Part of a small language model's weights.
Size: width 256, 4 heads of 64, MLP 1024 GELU.
Training: a variant of SOAP for these matrices, 2799 steps.
Each number is 128 + 24 x the weight over the matrix's rms, rounded and kept within 0 to 255. Layers, rows and columns count from 0. Numbers have three digits each.

# layer 4 MLP up, 1024x256, rms 0.263, rows 847-901, columns 0-127
143093137145118146114133144125121168108139156117145136136103133126137148112132138142129119078110119123108099129111138143079162136115128156103111103080138138139139101140155163141119109136086121165113144102142117111115128170122139127095090110106115140144119181121164152144159095113098138138100146145116157123128133159124104152102124166115133070103093156098130110132154101119111121128135
148132160152149131157117131139066150067109157131104172100169139140122117131081158089161086190136139120165118141144119147097116141134113102131106126115125155109146119080142141120132120139133162145145157136073126103129163110167123163106111132107139122163114158115085161132147107108122118097162121097140135106092125151119114126097170116163100144137139111118129119176099134118152079115120
147160116144159167093180120125195135123147106126114147135111128115157147118159109130165136081133139166090112118123124146153122126153107052127099157138158120137197139145125096149104134114114092138122139093149161163130101161110132120088098138118097129126117151092160133126118121104086097082111142125100079136119098168135135142056113135122135124089147109147095186121135126142147124114121
120145141178106115142096118141129164074158115106100143122136151126127147151110113133177139134095104166127137137184137157117162128112112125128133140133095117164160131111151114139124132132083119129091149125136119123157132139126113110114141139163104120147145164081142095136131122126147132121132098131099108102148181131063145141097130094139114144107156120101116144140140149157132158126140
100150147149134101141148136117133147126128091162114112121135139145114113080130167163085131170146099144131154132146165126163126123096131128110149125141123106151094139156136109118115123094165131067117113108105094098109093107121118124137127142136124127133113092106096102113146146150104143122136079121178126160153150125120141132114120155134105131112117140140167126104117130139123140135161
144108172157155185174112115117146156113157108098170123146109115167133071118132123126154164151170141113135112185085140147096105154113099145130125144120129114143118123101123113174192123147135139125147107120065121125108112160107110095095121142135168133121139094126117141150142108142138178135116140111109123127080143081095107168133139112149153132156140131112084111089111138127137115127120
124133132090122139133103128139106125117136098100132155092150112119105080130138129177114160124104131114131098126112125101142130149143126117106111104123116137163113111117116119110145106131147105120115112113119154157158078115111109148114106127103071109118143102120085165099133109182154143148138137083136179143161109119137099147140166126115149157134135151127146104143112146117121123155127
129129082095147113124112110102160105131097110138147111126119113097172142120116128122125105129105087118129106137142060154102090134132125126124146158138132117126120119157130112149092117145130129151115141138171093154120102109106175131159116164073153098131123150197114134111097163126153095187130157121105132144145172099122147140138147119161144082157155151144133125105137148128109101139120
143130133139084115134148119116140170092143089127167105098171104131148166122114138101151105077116144131117183137143147128164127130126096118094095096152119100136121144111102157113095150140105155129083124120169092125139136130134125144124119111116164126107135139103112102124106147123165129135120141165116129135162122146131160119088167107090127133141108084115155125111127108163088102080136
105136094119128109139114121191123151104152147159122142120094128142156102099164130128149133127138117126138179105168121086120087132135085120136141163158134105118121121129110167111126138126091169148133117134147122058168158116117109123142096130122151104123100116114124143158145157128107108173114142142099123112149090107141132150109142143157163125142092070134117094120098153126086117113165
116139125155140131110142102165147171165113128135151124072101133113109116099081110174082137098120162100137089122135181149121126139122113159126098105133129118150157143122124103131077082151180120127133117098126124091137098132135104114110093110110184110152138092103133109143144111137083161127122156139156113106149104155141149168122159097165153122156133118074125105151165126181175121131134
178118057156083136129105146142105173123107112141122081139125085126108147070120112153135121117101114164124100147129156138073091095154147135113129104118143123113129129113103112121104129127036145111197138126098124132116168153124149130139114131146114102164155130176159136107106139142148114155162152134111094128090130122148118137118165181152097177120111091115156137110112179163093157148112
152149113177106154116136094122139135174134148140135150139141116179132130088130109153138133121132120103149097112137135132128129073157144090146145155143145130161160148106136084122128133136107093132165117142125108092104151118123120111132090149130107136142137153065089084102127106143130131129111131130117157096098092138182143140138159137120144152144123111152100159102159166117175145154122
129119089153132133184147130126140153157130115121187155158117172152160158156113100200123101125128144133171117143145137091134140126141139130086131134098110108105145095094156094107156123143130127117143125157130123135119166155111111169132079106144108147111139107124155118098121153067115114153142110127138132167123166090102149135094125139120170124105120138173102119136101095128149139109088
104144153118127123149117143134128138090143127148155137142124122173141104110135118123164067123114155138125108142168092105154103125130116148144131151095130142154114106114122141165129123126108143138148099118125087121107107117090157119136108133130118142158113135102153151130174120119104098149131142136107127131156124130122117078158090154093100096102108103124149144137077140134191098154121
185094153116150128133141107119178108109149197142137119103122133109141117079101120105121154156114116163133118166135117131151155123137124153120121117063112138124094109109124131064147142097122120122100144099155127131116135159112144114162123118140120094156122105114129151122143118114139128126154155105108136131120101123107136142145075146087149141154139103127084122137122132139129138121086
143121152096094146095163086161160165155115133130156171095099135119145154138134161137165144134105119152158167148073151114179134135153103105089121129115122127112133123109105107100134189146141119166134151153128144112163142135096145121135171087104153141113116132138106116112113126142121148119108126123119128171124125099128167127181138146132103180110163140127148128082080145165159129130140
149119125078120098096172092127125141134115119109114090072131127131111167094121143114142112155132171122143146164130158118097135147155136125149069117155126124134140113129128162117150144112111109147124125125144140158124140145135106153155108120105136094120103166173154115145113162104115115114121105108152122095155147137145112133115158145133120118160103166132119149092133151128138112160100
155120149073095117110129198117127089069087131139099125160148113153169158093117134116100106151108146110134161095110090134151101127090110174108150125108093106191169185117086072123158150118138106109141131112115138093142133156101132104157106107132132114134136121115131131083115114175138157098130135130126118130125141128126079145113180134141139107187143148139092146085150132113150070119128
148108115107110097122152106100115144128105129145088159118125157146135135102139134152109151100144153154135164131166117124150069179135151092114077096090111135140135084124140119097114124102104133144128115135138157156089115162127115125094150150119150170088064136115130154129193096130104147142189119151108129113126123095095179119127143141113123117167156103128106127170115133106129094144171
076125129134124132136142150116177123122157181145119121111123110148150112115097159125136097137130139127083104140132111126127103117117163121107115140135060087137148129112129159119122108140111135106168135122122081124123140154132153088137121183162131142128167125163105079131110112127153113150168146111111102133144174131112111131122123164154123106139159099154159134056130125111146128097115
142136137139142151100130124141096131151100122138166107131164102140119118140089113135115134120131072117094131087137138115145125095110161102130146119148143090125085157158160136158126135140185140114134143126133131106077138177136133110131154164107143122136158158125121139104118115111165112135104074107170129131088148148118128147146128150149102154140142121127154114101100150097098111117124
095136117127127143174108140125162136157151121177079161111069139155100116093115122158151144090201101152149108079158117092140126121185138085140134107119135147135136108130150106069129125148124115137123090127132126130153126117103129136146147124116135113139119123110079150108160124090103119148137148122114131114087129151129109137112130102142120105105083143183176152124082143138099124145111
160125143138141136141125102083129133105114140152185098091068106132115129120136089120157104146095091167102110116148171111164120158107153190148098135108082131107141123096089085135128121131124108173097084169114107134150106135125133166117124121127146124092096142134124116133136168124102110122131182118156124124095144130109125124123108125125105115124085094107116130128176079138093113126125
155106134077142117155136133135109114113130115163143105141122153097100114121102092166138146077159125140092084141102119108138122079100131143074105111140130112071140091113159138093092146117175151125109124148114120156106128124141134118081197141134129138129145165143119134112095155120127138139117146106171163150093144140111125135143172130080157121104122136092188159155123148165129140099036
125121129118162154166106169082104138106126128188154113148139123162114133107123115085130142168160125125152120174157128099151125140121144155122144156136101121166110113166137151112161111122117096138123090087144094127130107109101161115081149118156118168134141110131160130162126158121111137113093147087099092120144145132096141110131114102084142141126142120095157135162163176144127100140148
141112111125149086159171113126110143066140143129105139074148098144099119094135117100139151135137153132140156151130133152156096125127136137147125125114097114166146079134117122126109125133105143151128174136110137135129145175134149114122157133098092083133119109121154154111114072145119111121127106129151126124149114157171139096130126075112117110131162125152141132129143181131116139145106
155104133141099121130091147165109164173150121112161109133128126114099139104156149160158139106126107117120097125162117123164119159096078186125141123128142105134093128150104134124103143105111119136128161169112138075110102142112123143148108143114124152125107170121119125118152084155116113170138128102123114127139152122092104131106115132115136134083084135184137168127121125165113129118103
150101098104149087124111098104098106128155138167084120125116143119121172159123116155100108106094154164135159150115106100130154135109132147146134093154132104138119148101122111132116105085107135144149149126125102133132134108176099131140112103166099108126128155068083099143094134140162125124097139140139142115110138135146109172132115122120107117168167098163089117109138133138175132178129
143092184110118109116130123143093139150146113103121116146093119136149151133112116128195157116105119126124126119152155142131141126093132097116126118160107143138111115158130077121135106129114090119113115134127113131141119117102101161104143126118099137116155128135144145168108113118109129164119151135123123119105130098122122137104124121098114169112122103120154107167137159169124107160135
132102133096086149112128127137095140174129151103108123120106122137119121143074138111112133134129110123113181116132120138132132145165094116156091128122139134155136125137172098133110129118154076112135119071133106172090123158165129111147117104134114134117124142159131176110114162141147115137129110136117112145133148125159123136178129117150125148132104133114122149175144126139108154132089
113132163100145115140086117145130107147148108100114167140111161112081096115127114134107183145109142116083121143179122153097138105116151104103162115123127145148165145200112163111128136136136134136143127084111120133133113133138085137130095149091093134078145142185082149116139095087115140120171130131131144140181115146124117108157138148139168131117080148166145131121161113133146098062084
138129117103111135146151145064183157143136131133123098081169137115097167120125116141141120142112135155123133146100148142116145124100135139167144101098143119115143138136111070119166142130118144091122130132106107166097104138137112182103070136089134112100114111138134131112108124142158109137146128123124127166110130158140148141139115109133113097066146162150132143120140124109088147179157
108154075157128178140095127133122181159130093122140131087125186130088077126125145147127129112130088148101117093093142105131150134128134104131100102127148141116144096143081109119130115157133156157112136114130168099085092111109117105096158146134147113131117131135137111107171125159087109125121143125168115127130116142165132131122107168119129149087125091104072105159132158120107117091099
168136165145116099110151112134118106151133157131168168104135117137135154153111126117134115147077125126149140132120128143124091084156136175098121132163125157086116150110116112135138160132130140115139117163133151094108145122132116114131106168120161075106111113117082133164143143155125137095128164140121126141132163109110148127132158096130129117111144110152131073126101150139096138154110
126130172174114124083113115188094116115121107154132109134096130072122137125125137105133080127134125190131123140163145121101117144128121134133136123133117149112127158084136172089151115179098107177129144109140108150150132128166124170079116119130126132135167143124152151108116066136118124157144109117105102175116150145147130151116117140139143086124165169106139133117134115118108101105127
117123120100136144134126125126106177153168145094088153184114116126131132115174081129180103161101149127099104087119130132177105152089154119076136144117128094149126110153139121144139143149120073133076149111114155124123127137156160100107121126109111141158158119154055124152094102146153097103122177120107126157165118136109135125156113168140132138121169123159126131117128128179133134158110
091128135140129133086139076119141151146093167137107143123159112124063132129141127128153145081156117148103134164137146159092087130137164149138108103153166087078171127147141103117184132153081135132104114181084133100147139128122132127165126149110123163166134094127091140136108119117118158102169105118169143152087134126132134136099120125155159118173111147123085161119110152098141132134100
126167132156109114132105170130082162159128143131116140140104141098128063118142141154135109135132076160120096154102131154121109108107136155107087122110108153178133110109117168108117087155091124119141106122137140170130153126136128135131152149152185135139117085114125128186156101178124100153085094142115137127125138146145120130128126144133122127130144113080109137113119144136134076076134
178117104146144119138125168099174112096134096109145105144114154137116120121141095111087146143091102128098169110126098140096132171097087095084098098135154103097155162096134139148119125111130135153123091114190110084116124113135121097167125117105099110123117132124184161093148178116109151108156148137125106100186140146134130139166126127115160139149130135124104152127113111120108158167131
108133179140162057141134139119125142105140134113131097143111133095129181138135134126111112121127147136158148132140095153105055144175147155105141124169119122091131138116169162136118112144128165139106087104141146170139139137131122104119128137173165152107134168143143128146099129120118132152090142097083117127108119118129102108151137102127170161115114097125143088124109115126125166139120
148126142143118138128126120159145137117101157114163105122129119120104155110123133133104151116098124127099156127138117166132102111124110138123124146130155120087114129137115148163114138123096154112136140172174089139134151120153131144118086147132114095107087138104144174108101174124114160154169164121087099134168164133095192123139129124127096142133094103135119102141112151118100143125133
125130143119115128137133149168106135094155096112113085151145104091102122121166163100112171147128133167146123076140163135096129106151113151121104175132132094106130111166133118112101133124123147128095075160128148116088157151132111114137158165127110151155092115129105146120069110181087113123124129128164114153157138093178124133151079116124157139139117153097111129076142129148132160118172
101097112096165104174142120117152115096130105160102140124157156167117100070138089067117128102140168110156101089126173147114082133105112121126138081138155087127135114113165104121157159138144135125125135140117118098112124089150122136128165101156134131181097123159136146158099105114116129115100154129112081140121135122141110134116127146115122138145121129130115129121091111162143146149131
102117127152173153145108128132136105114153137116138108163142181141150151118145103094127109170107179108115120145109167153136129111119086122113100129135103129137099128089135152128140107122126125132150120130103168093116127134168155126110083130176121102161115154139123157119117140166167147148175110161074142103129117108120149155121097143144158118163128132118146136144123116168126131138115
149110100132145100152160093085115160100101152131071142090110158103180115106087104128136102139133132108123142100133143131135117130189124163196062125100090113156124111146122141147100083121116089143137134107099160123112104173113121144083118176153126083111135153101116137136154123131119146135128101089121129109111118147135102114127162141137127127135127078112157109120122140121146128171089
111110185073101136104129160090114134127114177136133135129099149091145167121134133118119201128126146121131114098135141137147134129169133105134137124123119113166138093113146138096131118165148161109132142150117080117123143160115127124118097096150133060133151186114129103148104119107131099129104142138087132127158116118067106112179127123155148129161148104156162150110143114117126140103119
142144111128094160146110117130138167150139137110136133126107148114114149108140137153104095122138114127116114130113115115135152136154137153116106146118120107136146145115113142094114125114113131112079128124130148124148125107133127142106131161155152130164139138144069140108122174153142102135142121125096139111091121172153122121089137129127189137095125149149098134121170116144151116120169
129147147167177147123112136124163096163127130111138106148119158145138130102177101097141117105149146115147141116156118143118108103126094153136170168116112072068179119112140081166190152099097101159098113106105135125157129134150090099152147125097069103120141131135151146141156156116116144073069120110083108112140146099111044167132089142145095141121159112141157120149158122115186114141085
150112150137155160099141133172130140139100130089146102112155127137103106125103108129130158144101110144146125149134130148117101154122113134117129164105140098092114121142112123144154125105103133137080169142143154131118107177192158096135134095102156163126116119127107129128123094123156153121181168103139129166098151134144111096107093181134141124136110134134118103115127169133151126127110
119101135124130097160122159118108118123199126099155151123155121151106191138121092083114122151124098137139141124134105128145136121134097145109120151142131139162104109101130143127143145127127151123097118105148117125146145119149165172134135104138131127150094131143118147125135126098148125145135154118111153141147130118166076127136125152119112167153090127164131119127126125104132119156151
154131156124184112138112134123131180073103164146145118111116126139111125120117117109161121122125112149165125087133117156138124175091146158119131119117157115135144118167117144169152127101083156141116097158137150135124145150135101186108128143119109103132074132078154120131116087142170109140156095077136134112167085109053125115139133187076124151148109095141134124157132121122092111144137
095151173100138102134109115120126143169116153164117127138106143136090130119109074119114203137147108165159099142141102159122142165187092090137149149136142131101145110119121095115141115133121114161126147115157104114068109095108116126129132162164125091122139177136126124141116128154126152135147161167141131126101129135119102157134141166169107123143138155104112112134121169158115121108109
106143121144141123143141125126120147138094157150088153130143154187118074129109145169129165125153143164123167154142132086111117117122176111118109149126113110131119165137133139134102147103147124128133151113120109138098092110139146103116142147102121105119142142135172123141153160101172129163136099140149125122111117141065101178139142103125129095103094123111146106135128147150122172143147
149136169103144127152174119144156130080151157101067127126139147088104099106137152141170108138108124078141102134095148174119126100129096088089106143130128154158112117156081177162140130154115115162114105125173139101147117114104144150109159161093150100117127109167106224111116115128125119111151135152129111119167101147134154117138095142147149143124115134117085170137133147089082102158152
# layer 4 MLP down (transposed), 1024x256, rms 0.191, rows 847-900, columns 0-127
121117114086162116120139145119140123122074122185139171123130173099137117119119109130084175138127179097127168144123136161142126121146098112107129098176143131144106117116151140116093134129136112142131123115152112096103106152127154117126115084112119146156117113064134085153120127144184146154137131110117123107101135126154131089133108122108130137141139128121134141148114136163113135103137
142104098132132125161126123131123149161138143153147132115133142127135146108134133139138137146161087113162154140124165126151121144130152126137089127109110142098165110131154147062131141104098138147153116150149132148160095106151087120090106112138152164124153170120115106124120136094110141140126135145137117106083152126143141169176158095112089113092122127136114117146121139123180166135139
109112138135146147132153130127107128142119132097153123114121117126121136104100142092118103153092109141111178137120124123105119121094118158113101146160120167119081160146117146127152113103081131103099129136091116137176137124107116178138109146098131083144089075197099142135102119132138154137148153167131139087123131094113143122170142096122108101145111108116122096083116120120094133117145
145130116126131104104171142119139129134122134150166071133108107083105182155151114130105151143131125097136136128133126112116093137128156090196107124172131145123124154130136108127144101137128147143111141144137142172166098150116108151155113154126130108148122085191178133096116139160105097155114164142100131152116136103142092119121110190184154102111105133127149132113136097149138146101110
195109144130118105144160131128112150146148062129111148137154132126123131152138141135100130154133139174122158137107108114103135138132116146139156122149101134126150107147101133176115115104089130125089092134148111175128158134098099123105074155173124138105140156120146136107107113120148134157149069159115132120114104121105123136077159099131106094127143101077094123112166122130130117100182
113118091134140137147133116175110147134170111134149139123130123092178128105102163163113127139133128128087132143114097124072115094104160100112123097122134129138117086120151173108125136127122155124143133145107171178139135094158116154120116078083193127074104142144130129067156143137133169135141144116148147137130149117133145073098116140135111154139113112132124138127104088100115058067111
145100096108132128122136116103163108121108115130103109157146146144120120100130122141119115117147148140134127139135142145072165073140102170079159138093126129107129151157120117169141139138148119155149142133139075110077155105151109122143121136109183118118120137154101153116098125143074081142154113143122114129124149159111099085132125169122132090123143114142131132106110140127156119122093
138130118123114115118118137126115159106158157157127091144101156118135164145155153187055145148122111147065123160127125079084149165064146130131098116165130147138079129074124140134113117148146082130161156117081134072189137119093137132119157109140124083149135148176147118148129090125143118124119115098152116107124093184125151154114079115074127105108105140152125110104138135135144129132159
140121126161189145169139138158112120101099167148089150113127113099138093144100095151169114126155120119129119111149114122093141139104115106140152129092153115135140166144146102162132138125132109118127107142160181181153128113107145129120126106156158118199124139135104119155125144137098104123124073127127127087127133161135098153119144150146103133126093145154135128131119127110160116121120
141138077134148102131091137130075137115127126096108107155125154135136156093142117134142111142128123165146117129055109125113108099139151100121142097125128169108087092167106130127114125151197090093105123126104119188105132134122158115129093130097157154099140113091125120114114140121123099119135083166151132129130135117134126098140136124108104118090108143081128189100083134142157091151173
126130119143111116112153126162155119120095141139132129145121116115157106128154113104126086166093165118131134074127091127122126118093082156096116132120144112191066125136121146110171089175151109128078172129131202129120109143113140104102091149149086126091161187130112101149186123166140135163141153122115126102105089104108142194188119164108136122071134133128135071125122137125137087132131
153073124127158136135124113112109193131114114125148121142133142092121148133161143104127165104096101102140116163134100137136171090119132099138151137194157110177134119141138135105115161152125088140161110152097119120134132142128136136129161138162144157098176129146146119081149153105160141112181124111101153126160119063128148112166119094130129150125100118122127140098155079099121148106124
126073119112143116148115147126106137105098090117129173152083089125157116141139136125094172142139119103124123116114115110156108163111088129150141106123137132130123128168159184140136154137112175146117145154104145133104111114133158148081161110132145106154123120159136136146120107164157097144157107143101095142137168117132137148086082151130171130090137132130137133129152169086116156106134
120098181162141114093105105149149127170081081107133131126139064103113144164152146143145161118132113134120111114145148070137154149109096144132094154167107055107113192157139119193147160097176129109117121093115119087123144089113144090125130222133143092094098150168159158096115091081124156128113161085108056130200127134152129151152096114101140149170105106184092113139173119188099152130121
104172136137158108173154128107153116094171097110136125132124121134151144127105161098123131152105120155152157110043128127110139121138125129176089108148131150105109127152142135092117120111144134074125125096144123129161127132148126138116133158139105141165143145115128113095109147144086159150167111145118104075139100107140112137095177147144112142118106138156107099138134113105115148125094
156119130135102142096101116109102130186095147138159158164116135141148083154129163123132116105093150122130096135120100120114155122123108114135135126147150129142115156144147083153150119138137096103138155130131124118138116117133153120088158112135133131132149134154163163127144111144126067115150104116155121122167138117163129125142153152136114120140044135167152138104108153131104107118134
065114122108128133134129139119124148094138133118134208110184133153115120130144130129164123108154113135112109088111099086074163162126136137128150133125124099125127071136104134123108153099151125152162116125167104134113126156114181135125141149110161115126125120115134135119183120117112151131115129116167101142117099146151158182122081140165126127117119141142138152134159136096116137087143
164115121122160161106101141138151132148125131137164162187149174096130128146115112134148150128170127096114126125127115133127142182127094133086186133145131123169127131101128082090113121143155184124097125116107143098130138119120154095136129117139136173132135128107131112110175123122127144154072145075161134121098174139090130164114125146112139134116108100139062128111124151146142165167145
102127143136141129137130126123129166115118111165107133124151146070131133150143154115096163134084131172114111135140138131095115122127120097169139125121148110132101126084141129135126145125127168123099179133124162145109139148166063125094182133127155093118094154149153148135142164106106150152144139144168090117117107140076140190136081172149109156144099135141150132128108124157143151106141
120129107133120169139165155130117093152130112172154127126119138119095136138133114145124135159114119124132127145141102129138151135167150101121106169139117148126134135178150148137116113147128132116124131151146117060093140100167154163130079118163098145145127147103134123160145113145147139100093159100173189127129104137114093149092189067133137140095120078128120114082125141187152113083159
158106129129176151138156103115112131173131141166107159100103128130112106117171135100108125122155104135140141135119092114118099141147127135189123153151125111110119148136161107077096088121121086161143113149072120092111126106128156108065111122168122106121112140103162123116132181169168158143124095120180082099149165128119131136146115116153140131122105141122121119192109097111131112152126
130118160100122148118154127098192096150125135130161139093120096151157168127136119149100145089129119121134135090151112110158136075133098130113107134116115127127114097157116073145087172067122096059082091155135154108161083114120138125115082079127083127104162126165128122104165120107124132149135101100137125090149152162118118105147162148127123104141100123116132099126147193178180112119155
139124131109103145112092112137127140102112116106156102171116143148157122109125184130123144102087122107106153136122163159129131117117096135091145153147153097164111138135120142132134137126085111131128115156114182138119122137134133114128145095111122152122113110162118061079113106111157127097152082140121138153135115132129101144136162154110140123130117126119091144094143086151122169108077
105156109117118119110139109158186156141129145119092138117166135126134127161148114124097190103159180114118139132118155146126121073136148149146132151112128114129111088116166129167166125142141113132113120140125129129126178141142117099185130154152105133182153089113092156097125136098116148156079121158118088136115147077161150163091106082079096114133149099099110120118146129095123129156170
115111126159126109141138115151131129099116122130097121111119128156140101112151109126121123109097119165126113123140080152177162129125084144124100134096070147098131087167128121128131096128147121164127128113157112162082128126100110108148083106108129163148096150155134180172107139093095120121098137100126106131108146121141121131147144153121103134145076100185168137130146115137141155117134
136168129120129154073135120149108145123143145103112098132111137180128131134111088118126158065105119164119177121120128064116120138122108152128155130111119131136150112129108118142103155147116133094143154157117153153131143143118103125143124114085148120110120140127077127101112111128150145114105128110097142131126095149179079134122138135136142140113111154144144136114128151157106103147109
124155139115114170137104113184140103127106141135135141155107112155139111126132146170114136096149109134127125139151154118127130154099111109164115083109186097122150127107170148163142139090129141095098105117154148144094140133118133142091110103129121129148135141130110171139091175088158146165106102118152135133128130170102115123131108116113154106125137125149161113099138109127099114111149
127184092110142148092159076126133078135121133141099145110146116084134148114103150094131142163141159154105148102088136128122085149131102113167140122154096159103143117131091093132116103161132170131092124140117058148136157091119117130155128136156151095136094109116135118147127146153136124116157136154142145120152143135138132116198087087164119099162140133136119130129132089115149177116150
096128140080143164171119160177135125133119098158148138095122129152126048107073138122201180175122133098140078122131141129101099076184146121124102176128126174124149107154112135131147146118146128127176125109100118109123129106106113119128144088073136141155128137120129100115124114146101132080097124109152151110132152152111101111140103155145122134117133123080150107154155121095088155109120
120149104150093134134103129126137095156120119109099146112117137093182140119151163143079142099153136112134134160038143121161178090112147099130119103136119128114131128171134154085113114144107129136166122148113101138101169119092166128127121159162106137168131118130127154096140109071155133115117142085120093154138122114090124128161115169128120115127114120140112127163103154127140110131163
140137107095142121127138133131144119132118098106132142133148115146141147169139134146148140132145117153156122130132159140134127091102148122074140165091128077119088119125150146160171153144127156120085111124129122116146095152082134115116131123113131107154177094095128109117155097101131124153104102095124149160129125156114129164108110105125108106102152170164083132130129102116142062123147
139142123165151121117133141178074114125115152125176092156182119130147126140088167114167062104126135108113112090081109155121121118178128096107123153107143109104107172108152139172164098147143106115076141104129122075139104141144107098114108133100126123148149162129113111109110120122135133157136120143105148116156151150159093121138145075102136138084190140131085099173143113170146173154117
105114124170095103100153143076167127139145130141127086143144118134160125111129157143104104114091105115119132132153126126155119080071164126164115098144110119136088145108110117095103138116113091117090108125190137150109160081135091142136122087113162168091138120135120133135119132126140106153104148127133161040168104118122157126143157128160139129166140164116120139124138121143171142140141
102137170144133141130118090091129128095142140142133125134126136151148130157137136136103169130100182100116157129163126167173090125120123143134132174127140135132135120143145121142118123116141183153108173135107102139162104114122153146136118080133105131113136145152132109121105156133068163109106111123123135125143147121121134098153124169115131125169143116210116122197142123150149125104160
137120110128150103112171135127102122156182148190118143164129084077157155148118132135156132130144108127162126097107131084146104142138132111182105100078064123096129131149125149117127100134146166163114123103121187090138114160164097111197096091134114135105140131121149111134123134096132118112159154098120142108114136129161089121099114147103129119104085130130176110117165125117155098125119
168102126079157119129156145125154136132115126095104115122113129135135122132109144121136132090107123132165094178127120120143135140123166062101130132122117085123130131101186130156113138141122130101105137109148110157108096111121108105160134152115107121118145124124107132077138099113135051086119147178071093123135122108127116113127157146174132142139107141124130134151074082171101137100117
136154117164124121123147140126116109141140085149124121141137098087071111128122109096083109143147114101140141170147102132139110156144123155151121094139112137106078150113092112088130125142170139169158133109133126095136148106156121121174151105121140155163091146104123123160085140135121161148134142145160168128133194150117115085107122117144156085150141127071142107084143136132190142157145
157110092128142153099148134153151142138160118127116113135115105125141102083114161116162143142118084114145118077171071107131133148095132131062114140149135157135144148129125121120130104078136131157139118096137139136064130110140113105106109111121098113106124100145105138137150143145138137123108111171135141107115109134165096175150133152144166100122081108109168124147080100126088173169154
143099112101103086145089160111175143111114119085127123099114120138112153146118059103118151101130138116147092116113102141094141140123096137156161174101087128067134115148105166112173129113127153122120116150115143104085128132109144175129148133141136110095139153139101133145109152138155163122096153131182168100108119123122105103105131142137128123161077155149100106122162074168152122152138
091116157147141125156142176131131139091135095118137099154108124181116144139133167195043140115125161166108094125122099147160105147109159149123118150135119103139142113105115142135086065173111101137125100111098110110121121135127170115133142161104156157135096129119137144133153160151154118104123142159127187113177159178135131091129118114088113112108141143149117133106152107098137086188140
143131154180111120177141106173132144087143134133161137119114155150085145175130153128155096136056134134137130129127124121125133085117152157127149139106149136106091155153159169109161114110105117093124134131138177119130119120145100130120129129116089148174156097104139205135125167152125050162129117185106124140137125114163164132124153148124127124125125164136147122138112101146123152092154
154126112096150128133150113085130127129160141118121188141113156154073151137124162172118115120109098157136128176139191149054108135118186142103142133105155117128129170144100128105129121135122142118119140162137152117126091131123107102127157150082115140178110110118123120123143111179157123079141119119114095143136139133137139114164095123108078119135117146126147118148124164128092148154137
120133129142101154137192136102099120123106139142106162150131122106136133126099111120162139145124129132098116109113100090186140092136129141141097123095133144107110130179083138098138143137114099086089149118111131159154155124108162156099178147162118119180116153088138146147165122115105113081096134122110145100121140146167121162127152151144134094157107163118150157165131119132147142132098
162122146109132142122055128109133132133112143140082158087139148145147125122129156135127107122108118105173132143120108088116158096139117143176154115111128151145138164119113171102115132181112112129163122147153086115144123170141131159134124121132135105126126120160125121134104137093181145087136137129139131167120145108091148120080141134119123121110107143120143114160121146154159115135131
149138134119129111093150173129117177126131132171058169156107136141081134104112083128148147145122068123104154092131124160171170114127115093154112129164086168130112107164135095140066121123147098147111158119094133140121111105142137126126126097129148124129110100112141102128127132131101113110125164116131108122083119153123094135136125140106124157152115102158173131098131129141153126101125
116127167102156154111090134132078081147118084111131136148096137151098127154134132146092152126146159130119101152150143152157119155123111091093124150167173109123112100153100119145153124128122145149150116140113091132126164093171142126118160086110171126115134119153185127109108138114117097110108153116161113110129125168113150148140113140091127167138142151128128134148141154120107115116154
102116126143156111122136128121147116088139099109126154141102085146111147128120115089073097115113105168144156145124153139101102099139145144105153164138094140124114104126079137165128129118117096098118121117108131118112150113155139096160127133117139136145088117118142109102114147119096107127132130146118127102126157127171148158123141111099174095162175144100104063128134158142152104114112
123055135171132101115139112081134095134129160117094099169093128154142124107135121089170169118111113164086126143144092143109102131103116158155177141149147143138147100130162131154169147135140076131179165153109113111137124076133133106133127133109129123099138147114144146106171177125174149162137097102146125127119136113101150108130146159144116135105098104109158132103160147183151083105125
116129147131152131095106141142106122160161145131099107137144132108105122130154111142136107123123143126125105136137137143116152101105153113116118140124095144115136135170062128103115121124110113098108125109160115091152111113144123097126089129134166134125117175133189172132086160151107097113135174102171141152087119099134140146109140137135099110185136142141159127136160104116125102114114
096091133141203162136140105143127158149092145093118134109160107101118144106158097113118133119159132121116139149127112108140155150113125130134107124161084112170126133165132141149193147151157174111128120127108110150165133118101114155082115182143157117130129109163130162112108121112108168130153149173120087130123132203120145108125158151117136144114138123112167078096141124102076128146143
153157100147101119125120151153125123130114130126138117177114143129108147126125138108103136126164160138096154137123136125104113091128150138139079129169071093149115122123161153143164131127149124147118099112110071121175171146118157083142212145109089142092118123135130111101163139167137139154137123125160147123150106147142120108163108113140101095068077119122072151119144070087099153174128
142089114149085134111112129133131103137184129136102132112162149119128130121112134144074148130173158104110157111078135124136105117150114150129127121107117161139122148117139132138095145197162127099127139130128142130132148139153089069183153148121117132112147098111149114127153137139108140084132150164150147127110122148143173144102127125102150106149155164154127096114145087122180148161109
170086107087138107099140119159106200097096138160133122135098125165114167119156162129117149154157165148125120143149099151130103134099115144087148131130122111127139130134114161150169163135123162146157126163119120142118153098121129129112126102128127119155114110122091129151103127136114080111132057123072107128145102149188119131121113165128140133115111137124144097132112163146149158097123
119161104127161135162132104128108092124066131140140063137121143113149162151145140112139149117125120111110127115062108147097129146152090124148086148118125137109107123155090111155105111116112134185146124145158149126106126139139137102123111131144128161101110157121138120212135129156077094117078160097117136156125144148132140114108187191145133133108117133155087118114138127124116120099156